Weights of a small GPT-style language model, trained from scratch on English Wikipedia: value embeddings.
Each number is 128 + 32 x the weight over its row's rms, rounded and kept within 0 to 255. Layers, rows and columns count from 0. The size above them is the row's rms in percent of the matrix's.

# layer 7 attention output (transposed), 64x64, rms 0.265, rows 4-31, columns 0-31
size [113  94  96  88 101  90  98  84  86  86  95  94  90 111  96 103  93  73  72 109 110 100  95 109 111  96 107 118]
[[139 141  68 188 142 142 150 136 138 107  74 158 118 154 165  96 126 123 107 144  76  66 181 156 109 171 128 178  93 140  74 148]
 [177 115  94 131 121 128 117 121 167 140 175 153 134  94 139 139 142 203 151 176 120 122 146 158 151 100 165 112 110 183 114 127]
 [ 84 173 106 124 103 161 124 125 119 157 147 101 125 134 148 130 121  63 146 129 103 177  86  66 176 144 140 127 119 178 125 145]
 [109 154 158 201 164 116  70 150 116 109 162 115  70  86 150 157 106 146  88 122 178 135 110 124 151  85 145 132 164  43 119 109]
 [177 138 152 122 127 143 178  94 146 108 141 116 145 191 121 105  80 129 143 134 136 131  94  99 115 133 132 106 133  83  73 151]
 [169 131 142 191 100 142  80 204 102  92 138 106  72  98 119 131  98 123 105 135 107 110 112 113 126  95 110 181 167 157  96  72]
 [176 145  88 165 110 155 126 154 186 132  62 117 123 109 154 147 114 151 125 177 116 111 141 162  80 146 178 144 141 162 128 114]
 [152 103 120 123 131 125 139  61 175 115  85  88 135 119 162 167 141  86 146 152 135 134 101 149 155 107 138 115 122 140 117 144]
 [ 79 123 116  64 164  97 172  65 155 150 105 101 199 154 161 135 107 124 129 134 155 150 137 145 153 180 118 139  80 153 156 177]
 [114  96 124  92 126  96 192 125 192 120  80 106 161 218 157 109  86 114 137 164 103 106 166  96 107 149 109 123 124 151  88 147]
 [140  97 142 123 175  95 150 135 184  86 119 131 128 152 131 130 155 138 124 173 204 114 108 128 167 124 134 128 155  45  55 134]
 [128 184 121 163 113 161 109 162  84 164 113 155  90 152  59 167 105 170 127 102 116 119 153 175  82 116 147 110 149  66 168  73]
 [ 85 170  92 117  94 195 124  96  83 121 148 198 152 127 105 146 161 119 144 114 101 201  94 129 101 133 112 109 164  88 205  78]
 [145 114 178 129 121 116 106 130  99 109  82 127 106 177 104 147  90 145 147 127 108 115 110 100 115  95 100 170  98 126 114 103]
 [ 77 114 101 144 161  78 147 112 148 120 106 144 126 160 128 144 123 152 151 149 133  81 159 136 122 109  92 150 121  85 184  88]
 [170  98 120 147 172 136 151 157 156 160  48 144 133 151 155 109 150 100 117 175 144  87 115 138  78 172 157 101 118 132  67 150]
 [ 74 137 135  89 146  97 140  59 116 118  84 101 161 127 124 100 179 128 127  81 146 126 148 109 134 118 103 149 112 158 194 146]
 [192  66 170 158 121 176  64 199 112 121 112 167  45 108 116 112 139 144 139 150 100 133 154 153  93 179 145 113 102  83 113 107]
 [173 153 147 156 125 195  79 193  81 128 184 180  59  99  86  92 145 158 121 105 118 144 125 145 132 135 125 127 142  67 117 122]
 [126 111 186  91 136 142 185  76 152 122 122 124 160 143 136 124  64 120 122 117 116 136 145 142  78  77 118  70 124 138 156 134]
 [ 52 183 129 136 131 147 128 160 126 146 158  90 157  99  99 146 160  97 104 121 125 153 112  95 179  98  87 109 140 156 106 144]
 [113  88 139 112  79 168 171 129 131 160 117 108 126 149 143 108 102 109 114 148  64 195 121 109 116 156 144  93 105 206  90 116]
 [ 92 151 140 174  81 179  81 134  98 191  69 124 162 110  85 170 117 161 115 128  33 141  69 146 106 122 159 121 141 189 157 103]
 [165 127 145  90 117 124 115 187 146 117 103 111 132 178 141 115  93  94 114 103 166 106  98 106  98 141 154 134 174 156  89 126]
 [ 98 134 138 118 113 176 119 136  67 131 130 153 113 101 110 110 133  62 150 125 115 129 172 137  88 186  64 156 124 150 165 105]
 [166 140 123 143 111 146 120 164  97 131 117 200 101  93 148 100 155 133 112 129 185  99 166 163  74 155 139 160 148 133 148 107]
 [133  85 160 174 124 125 112 118 163 117 139 119 109 107 143 118  85 100 113 172 159  96 122 144  50 100 134 117 192  70 171 107]
 [131 117 123 155 151 107 118  75  98  87 103 117  72  97 183  88 131 124 154 137 110  85 121 133  87  62 138 169 162  99 158 111]]
# layer 7 attention value, 64x64, rms 0.269, rows 5-31, columns 0-31
size [117  95  94  90  88 100  83 103  79  98  94  92 117  92 100 103  91 128  91  99  96 102  96 113  86 105 109]
[[144 119 118  86 104 119 104 134 177 104 115 157 135 194 120  74 118  97 134 152 185 142 202 125 128 147 108  89 151 139 171 134]
 [127 160 124 113 105 100 145 121 133 132 163  95 101  83  96 185  60 149 112 135 174 149 110  92 101 116  59 135 139 106  95 163]
 [ 99 114  96 151  81 119 114 146  75 172 137 147 100 111  95 102  95 100 186 116 131 144  75 133 135 124 141 157 182  85  44 133]
 [183 109 117  92 157 149 143 112 159 124 133  77 133 132  88 204 143 140 105  89 142 144 124 171 102 152 163 156  74 124  78 116]
 [127  98 121 191 102 172  84  96 122 105 144  90 109  95 143 177 147 140 178 139  99  87 122 127 175  77 167 157 131 108  94  78]
 [118 137 151 138 123  93 114 107 160 111 132 153 122 204  77 132 114 129 171 153 124 146 191 153  96 135 141 109 158 144 128  50]
 [142 155 148 148 139 112 153 106 164 126 131 124 120 172  53 161 125 141  99 111 140 176 182 140 117 139 105 174 134 127 191  75]
 [113 137 151  84 113  87 192 155 109 128 115 153 177 135 162  67 139  61  95 134 124 125 120 141 125 136 139  85 132 146 145 156]
 [154 137 102 100 163  85 141 109 173 165  78 111 120 118 114 173 184 161 139 120 163  93 124 128 142 165 133 123 109 173 189 166]
 [115 144 175  88 176  99 108 142 141 145 102 124 107 199 104 135 127  78 155  96 137 206 132 205 129 152 106 141 144 129 100 104]
 [124 138  98 121 132 140  73 118  89 168 142 102 125 117 103 100  98 163 134 118 122 157 111 134  89 148 150 105 154 106  81  59]
 [116 134 175 163 153  93 124 124  97  87 145 148 160 160 145 115 128 141 107  78 117 134 130  82 190 108  74  69  90 152 116  95]
 [126 159 122 148 147 128 101 122 143 113 129  46 116 122 153 193 147 146 113  92  79 191 145 152 119  91 166 176 103  52  88 111]
 [ 75 116 107 138 135  76 151 122 100 154 103 100 122 133 165  84 168 175 172 134 149  98 153  95 205 145 152  96 116 158 193 125]
 [151 127 142  73 152 107 123 143 162 164 143 125 103 134 125 132 177  96 115 132  84 198 112 180  63 183 155  73 161 158 113 121]
 [ 95 126 137 183 109 119 169 149  83 155 107 133 143 127 124 150 106 185 132 123 115 121 109  87  95  87 101 189  84 153 181 151]
 [159 153 134 127 159 180 133 119 188 100 132 116  90 164 174 102 112 141 126  99  36 175 178 153  66  71 139 127 179  95 132 123]
 [156 130 121 166 169 187  85 161  68 113 204 183  79  98  85 157 118 169 135  87 109 127 154 129 112  78 131 162 112  92  84 134]
 [141 124  54  75 147  95 121 107  98 151 124 164 135 132 127 163 154 133 136 131  84  87 121 122 111 111 106 162  79 140 168 145]
 [107 134 132 128 108 105  87 129  71 145 140 130 111  98 157 195  91 162 157 117 155 150  38 112 136 140  67 177 146 160  86 131]
 [147 156  95  71 174 106  97 119 120 113 137 143 115 112 146 147 121 175 154 163 121  86 106  89 120 127  98 107 137 151 129 145]
 [125 162 101 139 101 141 112 125 121 119 158 128 107  63 140 114 136 124 171 120 107 171 149  53 128 103  74 146 159 127  77  95]
 [134 164 113 143 124 132 130 105 136 125 128  78 105 135  97 171 165 151 132 117 120 102 143 194  61 129 115 105  96  82  60 105]
 [141 147 164 102 184  86 157 118 142  79 158 115 147  95 179 121 128 100  79 125  33 100  78 135 178 117 124  77 106 150 193 123]
 [135 114 198 156 141 126 138 140 133  91 130 165 148 119 143  87 158  77 127 161  60  76 129 171  85 136 173  65 136 131 131 124]
 [ 96 123 124 112 132 138 169 103 147  80 108 123 115 137  96 109 156 101 115 156 106 113 137 180 139 110 146 205 108  86 128  52]
 [133  63  71 118 128 109 162 126 127 132 115 120 119 109 107 147 147 126 139 155 100  96 137 119 205 104 129 147  72  94 235 137]]
# layer 7 attention query, 64x64, rms 0.247, rows 32-50, columns 0-31
size [106 139 149 120 112 166  72 140  74  88  77  68  83  67  84  70  67  73  75]
[[193 121 160 157 110 131 120 100 117 180 204 172  89  73 102 142 151 138 114 124 139  99 121 114 148 109  72  92  91 120 132 156]
 [ 43 152 111 148 116 118 145 115 138 104  64  95 183 169 139 126 146 115 161 181 116 156 107 134 126 141 179 133 147 144 114  81]
 [177  81 129 114 118 146 109 185 143  45 104 140  97 112 109 148 135 156 119  64 141 133 159 127 114  95 163 169 122  98 157 167]
 [176  69 138 105 174 170  86 185  92 124 174 188  57  99 130 156 156 143 101  87 125 104 116 136  88 104 116 141 123 119 175 168]
 [130  90 133  98 215 170  75 173  76 174 194 184  59 126 139 147 168 116  88 123 107  94 118 158  72 119 125 118 135 141 152 146]
 [ 64 179 131 132 146 105 142  67 115 200 145 111 165 139 143 111 112 100 137 188  99 125 105 134 131 165 105  90 126 159 103  80]
 [108 106 158  91 187  84 128 135 110 200 139 185 123 139 122 135 153  75 113 204 139  48 120 184  89 145 111 143 116 141 117 126]
 [201  74 103 131  85 149 136 178 155  46  77 119 103 115 100 143 143 143 118  85 154 149 147 127 160  79 149 176 123 114 149 174]
 [ 84 152 100 142 139 110 135 117 120 101 109 108 124 166 213 157 115 146  90 122 128 135 132 106 112 130  68 122  69 154 187 126]
 [123 113 167 128 123 135 107 108 113 110 122 150 127 172 139  95 117  84 115 129 140 155  85 122 145 101 188 158 141  74 117 125]
 [159 167  95 114 136 110 176 134 126 155 117 168 128 137 154 121 128  79  85 142 105 114 156 101 106 161 105 142 105  67 114 120]
 [115 142  91 144 134 138 104 132 132 133 124 114 146 124 147 163 127  73 128 141 104  55 197 143 151 127 120 107  79 160 136 148]
 [178 120 102 146 138 121 122  79 140 124 145 123 118 152 138 128 147 143  96 169 114 160  80 158 199  83 188 190 136 137  98 115]
 [140 133 179 130 115 123 127  83  88 136 120 120 117 159 128 169 208 156 141  81  99  99 117 110 129 155 108 155 147 143 158 125]
 [119 113 104  88 130 145 100  80 140 144 128  99 141 101  54 133 101 192 115 125 124 152 108 130 122  92 129 144 124 215 134 110]
 [123 150 140 189 123 124 125 133 163 139 126 122 120 137 154 130 104 130 125 127 131  95 153 135 108 104 102 116 112 117 138  96]
 [129 110 124 117 139  84 116 163 125 119 118 119 130 165 136 106  56 139 151 134 112  59 153 119 113  59 104 156 120  69 145 150]
 [116 150 196 154  95 142 110 130  90 154 120 108 144 101 122  88 140 174 155 104 133 165  76  94 134  85 143  94 120 110  32 112]
 [103 139 120 104 138 177 129 141 186 115 148 141 151 114 114 127 109 130 104  82 149 171 137  89  90 145 171 103 191 120 137 119]]
# layer 7 attention key, 64x64, rms 0.228, rows 32-50, columns 0-31
size [109  72 140  80  68 152 207 112  67  80  74  62  80  73  79  62  64  77  75]
[[166  61 125  93 162 168  60 170  98  74 150 126  61 125 149 156 139 149 111  65 134 144 137 151 123 101 130 148 117 131 143 157]
 [ 97 144  94  89 110 141 157 136 162 146  97 115 172 138 143  97 142 184 146 146 121 155  63 111 153 125 131 113 127 133  93  91]
 [210  70 135 142 147 166  97 170 106  66 148 141  60  95 115 152 149 125  91  87 144 131 160 141 136  97 162 145 127 115 129 170]
 [187  80 125 125 194 180  80 184  86 102 188 158  56  92 116 144 165 109  77  92 128 103 130 137 103 104 164 142 114 115 125 153]
 [ 51 196 123 130 135  93 159  88 132 212 140 139 178 156 132  94 106 109 153 168  97 115  99 104 106 167  87 114 120 132 115  87]
 [ 63 177 133 130  72 103 159  85 162 153  86 100 220 169 143 100 102 134 175 175 124 153 112 122 150 149 108 117 145 152 138  88]
 [118  96 132  97 241 158  73 162  98 165 182 156  47 127 155 136 171 125  80 131 108  75 116 163  73 138 131 107 134 125 131 134]
 [198 140 105 151  55 112 170  98 159  76  87  91 153  92  99 131 104 122 140  87 165 149 164  92 174 113 119 178  85  98 122 162]
 [120 151 180 162 142 119  78 105  84 121 156 156 146 177 127  90 146  92 119 127 130  86 177 126 120 139 144 102 112  84 139 101]
 [107 136 117 126 118 124 114 106 100 139 110 140 115 161 118 152 189 100 141 104 100 196  65 174 129  65 159 113 179 107 101 159]
 [111 175  67 127 113 101 147 143 135 108 138 139 128  64 170 170 147 190 131 124 130  86 115 181 143  97  98 158 153 144 120 161]
 [ 73  99 141 124 115 174 143  99  97  91 119 132 130 158 178 146  96 157 175  97 163 125 167 112  78 142 124 207  61 101 185  91]
 [111  96 107 114 136 144 137 107 136  83 129 107 137 110 113 174 194 170 153 139 122 171  92 147 121  82 149  80  85  78 119 130]
 [178 140 134 130 120  77 109 123 131 153 135 151  98 162 111 131 146  87  81 141 163  88 168 106 182 179  80 122 142 124 118 129]
 [199 135 129 133 126 140 120  95  62 166 137  60 103 128  77 137  91  98  87  89 102 159 159 123  98 191 146  92  93 138 157 119]
 [115 168 126 153 119  81 127 149 203 141 142 172 135 115 172 102 107 199 146 131 158 105 111 142  78  97 107  55  79 124 161 144]
 [ 82 142 134 116 122 119 117 158 124 119 126 101 111 156 116 127 136  79 101 136 151 163 122 120 135  36 135 117 127 167 135 161]
 [119 169 119 150  92  87 119 124 153 141 121  88 129 112 133 106 125 248 135 101  64 127  87 123 117 106 115 104 156 150 116 129]
 [159 142 115 100 127  94 100 145  78 188  99 160 122 111 112  98 100  94 140  92 116 167  68 189 160 167 112 126 116 129 134 133]]